{"num_hidden_layers": 19, "num_key_value_heads": 3, "norm": "rmsnorm", "rope_theta": 10000.0, "bias": "none", "init": "normal", "init_std_qkv": 0.0356, "init_std_up": 0.0356, "init_std_down": 0.0, "optimizer": "muon_variant", "lr_mult_o": 1.5, "beta1": 0.9, "decay_fraction": 0.751, "doc_mask": false}
Each number is 500 + 40 x the weight over the matrix's rms, rounded and kept within 0 to 999. Layers, rows and columns count from 0. Numbers have three digits each.

# layer 14 MLP up, 768x256, rms 0.0903, rows 58-112, columns 0-127
469517550458512534552448453485451552502598532463572513442453558538552485531550491479508452536465528478554513537533406503522441487504538472524447476538521560528517483488412519547471564484472492414474499495482523485436521532494504476519512526485520502465528518471538514558431493457531468432527553510500554551427464492615547492482451507482542578484480495513459539546547506487509463564496
499446492570479532467590505491502476527536518545504464485520560521556460478536475463534539524489473477554483517610507462397541453474489516436426460539442562548551468440434432520512459503491398496515527488494537414555504550521455540548532496459529546497466547541485517498502548542484488466474482434524489507513522533500480492561480453468506541526564498507511504492505505443510515485485
502502486502453507499571483451557430505476520498483503458513520503499513593493514524474516524529469475499558478478485462552540473530436543481541455492560478535549502523497475495474513503487414546492485549520428479447438452422419589435559463496509506491450515464514528540528510516479539519526472522422538508410476499484485517498448532531527520492530545468566496484474464540448540498499
497468468475467473498455497502555502526494472539529461537566523527508470436555520496518475453480591510504471459480571460443445530466524514532490524549452526498493557479517465472458506500536558510486508573455532507486461514491501452469488491465528484538542470500542499475504484475438568519519480503531551510546475550533568486514499467455550468501456534477451523512420498579412461509483
548442504457481522489512450500580502537507554510476527564461489469461481519495547526542466491462460521484570510528478512499546505448505542416463493447538509466524506490467509539556507513517444521437487563461520484467458447485509464509526543610487483508489449503522526500497495490513499482465476527465527469504467479522475507526548538439431387464554528502528483433564480541503546447516
520489457592480474519530514501516542491543500530460423474479501466533544500523538518490498566486504442543512461456538486491478485491478489472465547425522451498532545489446564513632428447563508491472456479599459470502512491530549515498537473493456513570514516563530567516494454529531514509494506470451518524481520490530477467493528485522483610498517493491574454456462506555507534474488
497578490436489566532546499522504496492554517500615487463458466510479541475446517447478464528465440460509423561522535498569492459501486520489496517516411497584509534482461438508536487521497494520537484436531458517557457526530521527437521501510552436548553511506479453503603528429501528499497534522451449525611484532497506495410569519471578447556549487487527401548537469427508572546409
534520434448476541482504489475493382516458574473479521436533505516420496451439512502542499554549518438531512481587462413578516491547544537437525431553512535492436462457509487416482556511491514486504527531513414483466488500498443434483546499477523521497570501515558518487517544506595474491559449511539480538492523459518493466500507436452494489489529536531456473520471483575478471366473
462486438406534523577546573459499535523479525471502471497451494453504542522503547467477477532470513447510546465540560457502420472455511492498507477413529492462560480527471444566535517486513505511534527511472544509570493516487472517540488447518512525496554456488509420435535532474504490470467503437471500488525455502525499487453541446545516557528442528517473522467574527478526481501563
522604491526449471508458519504448481435418506460526475473485484510473432439533433444506504513440469448515515520522448528563420495510506433500565428550531526491515455510544404497505541498516539508428469473474476538439410459505464541473529531532432583494551485467505576526471443518476435535580510428516483489538561516524505529495502563517438543548502523484565569495534528484410487507415
506522496479475437474514521460483549409501468548413487572509504539465500418463483539446509477511546538457475491487531449565577507511482450569545419477502490466568468558441521467529494501490495466533477520549460450578446437504496564500488477491456490564528467493526470405553459531520528497532513488425509483488555522498482544406521492526478476435505526498487551455427545508494539501508
559491502448487524485546482494536487536530473487465541448527581472526452444434519542557507500479445503509507468477487521497508468448491513475508478500509458553423429517502516474470508529490571442483469425506547404541488502448529442630512494452472472468530451438486474439475540407503523508564532450410438501513521507421459517459535532518504488474446495506547491527435511524503559522466
557597499503498370431536593467434552516513494483536480538484513525459512466492549523431510557511504542502499549453488513507502492429474512524552475435556463487530474521489534538539479516498510437525565502539419503501522478428561600547452509526484509439448470468485501498496486506517496435445487549461517526500471488525442494494452544559498514525499508414513516517470524520492548555517
456482409477507551505513511489513410508489556472579514512558530578475494445499553520456467535476468553546528399596471475467546488499447485495604446499552572567550469497478554462463532444508493506523501530491487493468582409521519510477506458497428430506457464505541437540452536511450606468541520458528435529422529429528504462480464519562419450521478424553537544501510503444546495596570
484539541555521433538502525523524480514498583548526502411452500468498443480468457436523472516486552456496504426451509443567518519484571521481420482522460514435439457454506523492527501533502543469494471510517525508539478573463509536529463481491447529510518518466502486573435521467502511520486504463470516494462490577515508408537560554506455518448528530488446460450498444500509565440475
496500526452485423476543521502457534466532529518534463476511470495581470478448452471489494497470484530601536491528496554497494436581428562483473436460565542455539523564506500560508565451552524481481549525454540537514525503524449479482473471491485505523493531515464528547510533494474484536492576488540605549490546460478544589517483533506504382504534525453430502502524509461449464485531
505510485551524508527572574543428504496470563482563440499518503482507502495444591587477472443467530435458475508569466482543502533493510499524491488527489518520500460615524540560467424446460453531493464534571533455518471499490515397471488520491459510435557495491457496548486536490504489465502461618533480455532482525529547546510473533460517487483507545500446553543449480522566562529433
579492532495484502526502489444583528489516559439482452466514484534494523487497457502510518548525460454454466545505521504507560547441468518531497512504598511520553544465522483530545546480517503513561550399511533521457608493423513555540472463498464507491505490486468535530477547459561464439492539480508506508506514482484515507503458504565532567488532497496476498462431437497494465527537
500554482574509533520490492571555497506490508483470482500437502484577475498487511474470468447526495526488615464561454478488566536522525474562458495497552490549551504515511498540539533503529557564549427483525548417416431494525491557507505497487490553485517506554490537525509488472521495426476509546460564619471464495504535541558491511573557487467526457519521521458536496496425462483534
561428510487492490451478541452535533515591504480469466486520463526538512574567455507472569494453508514474517522529451471545486489473472428487508482528495478550472550463486480505380457561537473528552475478521528450533524534490498523504535480489473493479503505524522452494496553518523560481486434439491552546573519458512478444428502564478535573463490482516497549489572522526517481531497
496481505502469528491498483556508498460523438530453458440464561419504484464517510487522425452490548378537493458482462460537475535515505450419535503456515528544541490463515554498512568511466467523448530514488457541578469467451456496542429504504479553518464513545474560412497456509551548516459514471550473474427527517503579428483555447489585489522507494516501419482425496494505461516483
528551487519549493452464476462459470524474490454572442502506454519513499499587484537465512485459496459530507504506478540476500516537505474445484505496533454525516479556462513418509452435492500495479450485441475497540531448480446530567509385494521469456479537504442472486528492501455508503520453457470541507542507498525520454476518472456497528483539493482508547517508456495519492588452
513616537527465470451483536526404543443440465513521474530479424492503449529462528577504536511480576570552496482525552475506456439505440552533463472473509496487504472521522499634496487504576544564483473532560525538465511480508414458514506534522561540421595507534476523544525460495453441496498475494541534535559514479468519444477504585510470482492503484513454515508475477537487553498466
470576477517537422505474465581540549443535540510420530495528476474521481476478539503420483536471425496479518462503549506472547481494548490424543466535406508515502456508447458472557511483503480464520501528439457503505561491507478509482482470521457562470513511511506478511529576546518466542571531520525534462489566537447455455470518539450492495494496505442524497495446470524549509526515
482539492546526490479557514487518490514501533482480569507439455563431460514503425517377579465449566541485463421503509446460500506441479527521539438582588588451512490505459487563553567488545522490504466495566496501480524438488549557480494440547574564413524441543495494507471511486449529466477471470400530431444508509490527445491524525440568523482462525498598509574418521586434429528550
504547456529465524539447554491502475527504503468503589497446396452465506513525517522600489494595496510502490462523535507502429445442515560549498517513397486542534461573486468443471451541529546501582461476449497532460458490588588447530484456488479488407449479532495523472568498532487488490422432440523504400503518513419532507487495497500518557519586496499500511487471453398515511493481
462506500452501481441510479398472481538503447535512444537457456523446532505516510529470537503507557479458536502500528458487507516496493494546523518472493489438502516476456585512575475530483523448479528511521539481475471493488438462498490498509434541513480525450466526510454590450532502575503468501510509519489464526495518459472541532535505510404511463515453518501441458523374536484589
520493501542509583499461521541508533527500534434538500517488556514506512492529507448452530472553488429539476481489469440533399454635453548485513498485477505514557550497510526448451485527543535442515434448534511513523464489558559481451446464469536467563520571525490470515523510547490465434533534461482616530586544515529505410497450448479572506499499499494501462535458492469486561468479
460533473556485527515517526487553508495527508530536410531493468513421475547484473486493472497501510448459477467482450511480564443483537508434478512511484502513493513406452521472524506506482511441491456504552482454506524554538525518558539529545406548550486473543477432449506496536532504485533473466487571506479506476548543590488481488459513527476516455488528487455450524531551527496500
524575534615554545495553498526502582483459541473488518589514514550556515556537449506569373468463439489526465590507519515499419484477426517573450502517443526521550485535520544509525487507507532472537504465525548499490537548461488461519532534518504528411455488486518477457495511441562506496468551515472555541522613434511553433562456533527475487487524475505417528474506537516502498530511
510424436515407530483581445443543487477438528492563475469535454479489534485533483582538526563486446474501524452474486505539465512438442460512518511452467518483554487499436491541530479521506487447496514541443444515488512538500469432479492573455517552463506445432510456468465504473491536533577497531461501480471512514507478498469470556540509454541478482529517455528502589513510579520514
473469523447493545511473460532524438523569476529440554456423499576533507440464523456518485483468486501481431486462482518472510525508523420517502548551510577442516551437450469434478501503513482460537483489527535565441538508468542483471458468560445510448507491485520460471593511540392472561463507535502515551517490525500468487557491432509423515530441493522530566524514577474566575486467
498604435495536508588501468517520542537545531440538451429429472499468464507418490480489511423470438539548531535569506493485554495525420521533499536467500460476445499529399442500523495516521496468509508499513484514513571557482475387454505469506434471563522556499532629502423469471433473499503491438431502449474479461429566537519440474466526559474550535543539487488548477506537410471520
468436481494542561488521416514541486519485511585562464559511488483507505466515502443493489475440453441567520522506487468618577454516545490506543497500498494500589460506520552461531463473482496484493527464462538441549495471544405507523519549528466491469519503427437487462574449523488550492466530469515416441455551566503535504487496521464578511469565459562516524454498495490511504495535
551451500507514523499532527543571554501530490466516515494412477554501490503533555583517446553485537496488543508459482510597511519534540553469518444569597499495512516550473492518551529518587492425504435461536539525584502512502468418522540559502448544464426468487465409553586499512496515454527517502415380463478537578547503488480440463462487494503464417469473499511579443589408496523493
493537483549525427539520517469513483516500508449530450479441532486493429551521487528488472414489447500504451488503457427524462495525565507569598438505433495549509508476428527493488420457511487531525495550458492482485524487486465485455497497473549441440425528513476531542559533451520514542497471470473514498566529506506549524572499557438537457511555435514486458476480508491524519445450
467528490521523551516574597531547469495456543523537467491502506507477477486459490492577459531500492506479583599539597420481470512540463493474530510497535577469469583532473504529506527496469481468526488479439472498531492469458519432499512545494448438519470557495402459458505438549405565484510529512463467565466518527434449455402463484517425471523528471512437526466470494482440509535484
502480509498487535492471516560477434529516447515480519433489580490495576494498480515498426486476449465517467456545419582512568507406539458543565501510562494449500521613480389517523522574519500503567464523497458525469630486481458419472479515537507494574467556489517476451485479484541530464553529438563498474518472457470502531451491485481474562456469532448530448461427550549496496519497
505526472589567478528506453481503511488516452557621481493428430448514564482479472560495537453525496513498461489461468496464554507473467559357472516495473529506516484522525549449486444462530548512427492469460409546416508525507484432549518445515485469484442448515532406523537509501479537498521434560471523516505512482533558583499506557464529528474476494512484480505479424537504578475536
470552482539535563506423525525538473497565532522528477499558481437583488519500436474444411533528523455523522551560460449425434423428536464460573509517429349507472513517426478477531469509541502525516502431526528521508517481500474495503492466419487476450474561540565532515593449495505505557519524466543503508494508453493490529541427528541494498537426483542478463518503521465489544480419
520504539476494487562524490542503489555510519482521520430456500551552512538478492493514460489538512481504524498522485458560501530534442533551432541521542458456543485463551432501553540601431499557477427437530472478432585453534470499533625539493482448561489559546531512509473478465431446475546548506518488438474526480464587501497436579503521474475473428500540479451444486501402465449511
526510501511557495595512539502490449523449510538485488542394528480517539434520514576435557468479474555487464476481560499526548574473561471471561502525467544583422390537484525552554459516416494520532536584436427503517491524459464526427472519468477550537547465478531534537482469472469485456493518380482537525507470430428585456518495489566590433525527360527486591526440532515534514534469
522501518585484420496481515549520507430439531491489506544467492512557492469409492535503436488510576490592501523494506527535514474546513501494500457547517412436547396597503557565563497451492440485494461452521531493611464556554498502487497508537509521476545512469544485404458442418471441522611474484488474468484486492506500475554526536518533570484531550441472539431489527569441504549524
395537466476609448472480542445465480520447527500583444477510640517532460459439463430497478463498570495516486457566492537511497481478492492500473455464574501530567458499516504485472473498517451523535500464481495515439470539490526544465476504455386439558440509519501564495527515525496490522538484473566475525525469501489522518524525477476549545429496409485521515477543446553508493490533
484528495506496493496477499472498527473604508493547496476487548477471443523557493543554506526513513461464507525578528551554452487447537479513489456510515481495497436503522520549511500474509494527530519459518550468441456496464554464491535460483496493523515517558472525451505496539490532503454507400484513505561628527517492490518486559575386490493511511554430486474529485497495428463489
501482494495526561433519482563513516501506471494533515402401485451505518447527473481510520449471511435488400513548486420521436446556438384443504534491409511529464552505489535489459470513463481490564505493543456506563507536466458529512505550543484472511538537464475469530491475455502472537470527480492477395474494470474611529533457539483497447413521443461490465551495541449521482600462
476535521512441541520572566500517471455559436509533503540447536537539569524449523552534463512450510469574530504481461478525461482470519441529545517493435450526536527528524467540453554511590467500485475516497504568509456492546537453541454533598517480522444488488441500478517515487471518590479493525504577461500518534532481422437504513485493482500513417540541493425549538522555518537549
521528459540464498474448451550487439500562517513557404527546468482478468458404514557501515508361494452467521566521505498489521523474495506435562515476458488485578518515474523467488504570472433442505480575504550511600555463566515533429498534478524523419443473469476514438509548537446514498464487466503486500442499483476440534489524558492568491526429501568544537508498528466535464527539
524498458525477490510458508500498580485495534493577469589460560472434510451497457479506622517551541509485466588519545491487489462399491473481501502460513550509540502565408596532521452515561523559508485437550439516507558520546582408516497492479540508498555440479519510513511475503447522529459494521483556564581446495510499515488414466572478490476486484495414438409517544501478483454487
484521495504492505471532529495527436458528558545527467458488505489471561520449488449461481530549603468505554468578586547490485522533577544521432493525495521618488546559484490463562573478530512494500494526542491482478496505471532467492599534524468481462495480538490498555484475460433486483451466514464498494517502511506506498536492485503485514445435579475461541493527479497562471532456
374531487394506513573555465592476516434494590529466575499545513588517491469498546566467507519539536404502482550478484503494551499473518530454488465453537511519502520522510533549439441524519543443558394433468558527467509482534580499478469532525497487542449455506528562480537527540485477494461539516497494507485416541455576523411466608448486538542487500506489523541467411462460421537573
481543546501511487461516500558521463504453585513474507534485529527468456487403414564505465502575578503526585464479529417444485530484425509525490526468502508508413427500448466500548475497555456452641507499509475499538518542409446502454499429481472502565508493452595522531556499480479581534528429559519452523495479498486534519562498536552414489485496562568440503523508492513502519577534
506514478459501534491462571480502527439462479471533488506522498525486436399434474453457479462543560524504474476518544534553531564431489569529514484534451477490443494528476543475489552495511519475455462501542444506445440514468494548475594501598486489471491538449452415468514489518465451502532476513407454595508513476473498484578472538491594539483517521475441467439560550426490519464582
491531536476462477501547490528531498486510495475480446412520487556560495495449586534452472581544459420522488394514510456486550514442467485475536510478473470517458527507390534487522537503465543524551499494536539484510512461378514484546469548541540538490490523552524538440491553503534471583496578501494521492508522477511550472510450461474488489529517518481461494562501522510515471458544
505509441506465519537480508500539427532530554547518524531504458472507447542462508496482486513506504492523566560575494543497451482561513474517463533524482541458449476511513479527550568491497575490490457469547479435564507560454476480500475524514491527499482502431460502500493479448496543504465587491471511515508524546505509471498460582549502575530489473460466461551480567471484514513496
# layer 14 MLP down (transposed), 768x256, rms 0.0952, rows 58-111, columns 0-127
450478458527548572468522485536550495454493508505517460518498473510479502506447537545491437476471508491461482518490596546475525489526476521464500615519400537485481497545435512521475469501443488539573472499474473485527495479539506528437467447537521462505465417517492491471545422481456462517470396567582491494487454524519435448450482547454474523562542533461482520513557451567481485493438
537497525472458470518477452513548559530481464493497505490440464544430503473490500496490499471503447481460576515451463470510490532482435531527543554495448508473474486492481556489521589526583485541456451485463544621496480438440563468465488498606474511525517462518482440436490495453521584484543517533469509479552493528537441553487537522501486512462515463557520490609477604547490469484457
487479492474557533501384500573508473516500470574407498494500593481538477496517492524494542497523512483493498540481453501538494485470545512563461453469428513519468518519504517426579572524559548545548502494487529484499470472498501514470515448507477547551507507500378539453532551454514485514522579499504554547583512543581521538487476483448549475518455517571521508496565518485470490524523
473507523456461525514448434498484452503520518480546503530502492501490503570461508433529520466496433533564530469501484514517599485572514456409532508422508495530536412549462454519509463492490470509510505448522492518564503498510496485452523556502418483427516472478448408495470545469493465512532532503519484499489574487454494485459553526481510449465570494566542523511478508475537493511526
468553465554530493554516473512527522515491446522525561495532503487541503518529544460533506492558526510492508529471463546532487463538444511462550517548495497520480594525533519477480539441449521497511392432495510513433493470476479461517482494460497478540528494444510530477546520439474481538444537480486493526519590508510520480511514504567525575506523495490602532583513600457444557540484
523535515525512490503471483531482476562512496493517532465502540546436489465482523480459459447532476563481490539441421484500526454518504515510570522522432493487527397423577568498438428463495463598472512526575544462497504469460417545435435566479515465487506515561515535524491489494496471536427519462499503481479535501511524475517490484538496473448508541533491563499589433495483484523445
472482521480516503461513554476460474489505488478453483513458485437463529598463522509470466485527424504435460494517552578454504562578457472484479472493558544427531462437530545486560492519501490525475546539526483485427486458512474514500497429517506488492516497450503483486512585435535520515492482497427495519469475449545574527487569476546519479499460540488483540509514520539591500519501
507452470474537451483521529509461516531529500443455537510579523536507525487526476548540542567455450538409523473518504511470488492471551494482536494471516506487534509551562547554537507434526520474434532438454537523610528489509477528550529512522526537532492521490524541503501496565501532587490590487409534470484525501490514529497507525501490527544504478534485526540432488508507450521485
507478508564489533484473493533489488502530605531428476473490520502481511454544522503491553447556501491443473524471487443512553572503431552556431537461508493501464502490504478434477511500519580553376444454374456460479533458456437359458525430492492410520533523524474522510468525555423448497519507473610510474460597499490472471533497534467508494477506473462545558546503525515518507520454
512485524488519499540552447535461476513507447503478426539466553525492484469506525566483483537544489508511464537486522439539521529483471535462495445479530511472471513462480517525492459492460502428490499552420531459544447491538522515556489484551504469518495504521546531389507624491460562539545486520475480521485509380483518481514481572481521492494444503519499436496527491453409568487487
459461440498472467596477497522547528471506470496486500479536611503490449498529546511492535487446543493519485534508525627610492461476518503530496548511601437487478498510515520556504512520477545526414536498548497456476513547529507508510451476535468496459475518472534564605566515467514498469476506533559549460480435482490496484509468515485520470443437523479459526507534469507400493513489
523476531459439566458528426511563523554513510520511532457521542496522449446575635499467516417553564537459399552508520442551509478564508497512513505510496558441503461439509463610490531459536408554512586532546496520455530540453479496462515481397423503459491474512568438506506502520466543503444535445524472439444493480501465495459454441431561535469531515444562461444468567490569512496518
509511477513484512486457459482456553460520524463458514490540393502541494380512477417481528458486462519571534482550486483507448539456530469540496458528478465528435479446516491489516491459519538512454541457498518428503515512532566603520581459485483496536535485497453491582473461465458434487461534498532553503499510459522552505464502465489491494596545488499583530498542521490451476551475
512470487503419449545463582615504476555468501565483521533436464599547572551518554499553519467425437546501517525564531504493509559488527499531419560487500494485544530540449533432516499553533489487498545466475474541504470450553535468493433500429467462526531448474579474458539446504505426438470480509445514483415454548509550500455481465481403391589482573542534518497539439568496555486476
527500472480464510524553557426532440462406482473430457537529447516474483559447483514465452449549505504552494496549489532474472533528493462545555532482514489589547555511444518497451467501557440539528495506503424462490498469529489530477616453561560515484488473527497539554547564524483535494522497511490561486434512529532542493502522506455554490511507532472468454521487446487525524522510
544437499524475500504519473489573484510475434537427485498563488495464497550549517506566442559579509453460554508485468465557463530422558396382609563509413445595507520562501487470488499467465481481570395403469525498494437502499516496557494464514505486462493482453511502453487478501539504442559465506507426480587494549488504421451466453558445502489526420573501438537472502510482513478498
468451496438509532443475537518497522502520483485485507558495520555542553489497552483504448606558431426452492582498438479465502486503536524483473473519505548402572396463554538502478472575499559464518417553528452469501517511490468568457523535491551439507501461538474509521621457452498506510517443514531550482483539500499470489531602536461516544480457521546505533506532470504502510452523
438505592504549510448455510538445440469496513563547538564436504521517477471490474507441494512489545458495483476471436485484429512488548504524501487462471466497446482543540414421462507452535436517497518499522464539484443488478567487461480505488550502515479541530548457517502465568442568499442470484484433513472511513467526458511552510513468523527515491496508523515530545514452570476547
528506507475486462481482500495488412493467531476467540430480556529554559470544539427525512527468474558512532480407440529526507521490492556508495540499469459457412511522487549511568428541507470561444478491374453452410513602463475503470543479545496475544505469501506570512550553501478552544558530469470434495442555502477525492481501538505504525486477500526496458584501533478480445463441
494531527493570432494523497485447478459418465467574503549545483546480523481510522493497478541522507524478524531521503527473523452564506490432516395463448422469492495503428589491479457566445451485511501495481522501476524518425438451490506462502493484498438489442500482512505483519405461506425526535536546470506497483414536529491384473503542553491492530504483460476426516521434514461435
479525494485506503560520498480513501509512527473498505536455490538455554460528458498522466497518498506460500471473494550500494542430496457569511461471528538562457492539553477583532456445585497497461449418492534484488540552478505531478490540447484576464550521458489642453490466557509500534502430508554554507540534424561459441519519543495451554492480405483571473562427487451463570446502
501432472502470556524474530488526515448491498519510508488445455471529472445471541536531413546516517529512533494455537414519492465479522448486488461504466469487460546511518466516448514490530555516562518497451549472494508527537589495443511484485529519562550438473566526572480484532523545481447509497530493525506493455545531546549446567490479447580586477454488484518456577508544480420449
521503444462459544457509460490486498448507515525551487448567516526488506517407539476533506551500485543470570518481453508491470460421451533495486525462498493512559494512417452515495515514494452531471478573495505560494520500490552460474537537442461531517467513454549556456538410478514494542475517528505495529515507488530509491566491377555460526552494489509550458513532446504467534500525
529505485532567506494492474493477518507576486420483456461486513533529435510509461496527518513507492450465525518524506534488546503570516500489459532392496458520475623524414519542451412494475544509528499461547489523558490535490509507464526458463467472565465481487467503498517497483455526542523414490533493519540511531473499492476507535535457484520474514549501496390528461493425522446462
531501490504463486549468444485507483525492553459555442378469520533455523570527515507493503542387542460615527479532437569478562513475496513480531571512523555552519527507509534554419504531456551502519484423540455461504566583582482552546496400589510534468487496537604498554518530471442471438492493514418478460509484541468485493521503445542480482499537569502526428591467481561418468545417
562486549497584515561507540497584517507501452490510469512541485418480502519555534561535541490590536457482530493507518450492529465467540457509478542516432576540491534497571564588512515511514492467546491442580467425495530531572426492499426526472489513510494494534472487462564506529517519518548554506480480464573501495477555544501537481457481503441535483515530471446536493496489512510448
488545550467511453453484502501519492557538474468465442492553496482478480469521522511505509456482517501482501496484504510495538473502506465517466545470464482556457533565484450402567556538477491526496520506540494526464500541501491520531503442500498472520502481458509522494540495471493504493428492493469460483636500516529526493569509506564443488467519556556492442498508492535559441487468
498492522397511470498480533508506467530548517490417560461539522552503501464508484463446510467438521545466555504497520550500533429452515547427541478458499491461557493502550503523531469511531532425528422532491521515506472517475464522528450505494441369410485501498463569506510471516483548521460395485494435483473445519490543526487514463420470499408438520548537544556535525479485443526575
484511561505546479429497477487526528444463476509506486463574533502489537520503500437450523419489444496529458477549486467597525561477497494496557496551491491521491539547562470514507508509377483508438517485445527538474495516437508434531487568475536502519494556555543499463430496460528478424509501569532484498503540525530505473476528504532515456562445503491486536559613500487441503510511
440560478520480401487471483538485455478514504522531491377440509522526467469465442546532570472591526555514445473385561486538571524474506471439447575511461539478494562459510531505504474553500531499418528475548484532559498512520532547487440540546504445468497504483545541490436498544504480544457478517524471401481478488508498473456637524491502498547513504505564505458508432536511563509455
471500550485533436409504514565522569549547432544491538530532535535518451513563569521498557492511515553494451507548476431511425413490604515526516464557472563485547516459504493484505533501454532495483509509480463487555442492461534490462478513559496514517495477549510443532474582519509571439521559491544415499518545460469461509487500430469470524516535503548578457486441507515454433528537
465465465457492490519518492455494494462462525484480533504534527471467513456456506570517587533508493451485476513497464480456458457460502465510493504472486466546451470601542633501474483354531446516518485522515498548385557478553584486516440512502480491524498573477509526488458516508437514545524485449483467434600499530517494445513527488482485462474507515493457461519483494437436489537555
493451463508469494436456481537497553450540534518504479387503512514450520408426505514502538458516456479491519432492535598448537465544536541458457411437477527528569511481534443483575509570429446537477480494504556590468470510477456469463578541511476469479491458381488513526446435544502561525513512571469531470500490530497484489438521497487537529558542482563567504395476523455518549462525
518505465580442435530492518554496543527477491450489513491413546488446517528503458490561531496584557575504440580500466542409450558499501469494490452510546529470396518513550504496461493574505541582453541500470475611416475493444530525479457484500524475545539495500530504508469533474474503496499555445506514513558457466514450544469524500602542555518506579541513532547516401467518520528517
503459509544554498484526501434460491535524480511571422536534499559475511474448484456513521552544488507571514467458482493442497530496518484471486516520500548480453494476547489491545429487491505474546567510552560512485541492535497480443506469433527484444591502431556477578436549517500517459464461503523554449526486453503502488535520498406540504426446514570449524515484501549557535555512
560571548483515620554512537534529551503538480517479553456498535531546503533492480456503497509502457526472442501551520515562525475434510501457512563482551477502557497452423552476449481531506499459543466514541531474512495530536480472525465455466497508461481510452488550473446441566448499481502533501435527538460531523519487477455564482413518538571502528486515515517505484515539514505482
520522518464440571483501433545487482506503479543568447504483466473547579516597503518560551503503430442496535469544500502511481495534496499496493483492513500502461517548523474420509494592440525476512523457488510480524461499557435485543520507515480528491483498417515504538447584445600539487507496561567532509462467536419519487496468465571421539541497459579502468495504502418534447476434
471508488542499441542520527546484571473481480527553492465551458571553472487458494502475549549517499553531530509466542490479469518511508503472485527589459526421460536489457452452484493564471561512410532524506488506549472546478467486483556455483506474518521468568452488522490478494482489367461413492513483473498507504560493456426523437580509453468490572479410495601530512496539522462490
528490552472501517524476474531430508494508510471452463530532443435488536473473511507534539545392448486412500480495494487435445510492553492512463478513465533478454511525490556569501551485480510536481499511478516507526478499483471506510466529459508539515533520487479508453475495430535503488526455474553580509470480541495533527494556559473528564430474553521538508551521552526509457548481
545522525491522527496489508528465521482515494508452571502399510516470554566539533509560532426433535516446497531482526556553506525459407560536436566541552494474546436510480498480561480573428516577481498547484525444378509438543511560468564446559527507540553493505468418481539587484539562505459595515475443424476456458533561383503523479488492474510541446535506547567482458432515470536595
576486547478482473535398484519525529503475533601523564549543466485503453452551490579465497479474475525557516456476471488528445482545484440551465510491513507557535502489443467561475500513543513443451490427487570485573550513521418598490545511525445523446434448487573473517435455470539480527534527501553477521507461468470582478513520429538449548508522453552489525521489464459523509453529
535488502474470469546474476465506516484485494437552583487501523474515504562484465532469531482494508505493471487438488495422511499502463492460468488488527507467437515495502507543512491543400510513493471481505460512531522586491538540550560523444483478439486468431517604442488464481507495468441451480482507483551474540501582500510496561459554460482415505509500488540532550508527534507476
482519523450403515481463473472566526480546448589561460521554586508467488560520549486485528557538517526427444537488516558476539467539538626486542526439494510526487524522465474574490561565500432466476522512519511516500540532491488583454464518518464549503506505545550542523476458470536448496491544472423530524559543541457519491482593404430468430532545479467460515576455467530485584571508
568425451551522555466603458595464561560523461483491469467495524483498451474512436568494494532516449543451458451516475443378430479467507449538433518498475576472547529493645513480541517515452523441467561478461499517487431520496489481570513443573428515454535401489445398452547530456519487472448537529540552538535504560585553520471486434473450497511517462398468499524429534510490498540427
480583469536521515517455523512418501531408539530438550534544507503468485499498487443479481501523509540609552569521534457472523496450467454471492449507492488479515495454437486492449511438529578508502547427502501500519584510558494439553488512511521510503488470442503475527490515529483547496561546545471453497546489494429567550454478529512582504566513501496516442544495471532555522541502
472555459474524455457491502389480496509546496556534502488545471542439476471506535493458473545388505479515577452512516483535550521463445480494512510472518456568478529491538501480539468499520548519541511468493529526496463547521529530501525467511638426495466513482421563563507523495499549537468463463464553453483506503451523463399484569553499497498472484487531540448513443504512577494456
490513486539577465435536523508497517532517534488486585456443469509491490558556512426425539497498523469568491549472516544504591456508437501452526490489491510426485534501473477492532506512470487519532471529437497560517556556473530567525464513475478589450484501466505441541565579505472536451521514531429456534473566459503508466532470475398475493396522516493507533510509462482504516481430
547566525524487501533483513474506604388571478477563559498490522525503542549507493516497519446513529507536556484433531517503488367484481523487439569514494552544497566529459566492559494511549485498547537470508513460451538495566453459519529499425458498527577531468527419411488491481479571475497477563504504493488530471482544520526564455496480511550524435485441467568456510467580536582463
507520495516586493600513500528551513515546516550507453543503506424473434457609536490478531472528491476474485470462527554484415447468457465458525460526554461519540449509512564459503548453475540484423508452463461467550570567573505530505472474567507569491496463449498476439507494482548533523557496510532531438397494465537522489491407547500552518574551528500532481426458503514470498561571
546504468498486530579448545472500513492535471453380563366525493547588494470498551558471558451510584521501503494509541457438515523519476520500488529472534639524539541531519461490442412478439520525514487486522457480540470550487526537433526493519530483517439507541503513555548458529482499497548554520469453466429494541447543524453496485465566524487472435443412553493548455425484553530538
493433542527479460541479485514496487546441421516498516547450549532472502500526472580498457543449452511483499471529492463495490435516500530483437490485481538551477578520568517535468499544565445525555594593491489485541564525510467442460564495505503502411500426511489484489516636473503542553500547545516535474560504456435537524494568490572446499559530514478536508506529508547571509577496
430512567522466457436458516495514491491529464413545454489493534512501534529476458527570478494517495469570530430423530494513510482506474592487505522551453473506527461466586472503554474548402455538473490498509469439500502505449465486440486521510431535497463476477505525506493431552441462565487461582503461415553456475509528480522597480491483476588497534565512551504517606497490504515621
512492534474565462537559529514461534524523489563456509564440539514483547551523509575458508511451439520453545564402499507495510517493497469568534495501530601584446523480506546480486535468492531499436455462592518451510521479620474439566434569466459477535544535575452509440457455477551515498479509505565445510494465519463524578478459515490456477562535433546530512497534424476435501446469
519477516489522556548473444509491461495491483566505489519498457488440438493532430434546477510419581571488533507504530495517504484510453511492485428479428508474484488474510488522491491487445450521466493491567560480486528496515508510448591509462505455516492462480502499497515479488506524556508528449468471477608400488451449499487523551509537473608495545436441526543524552486502493537450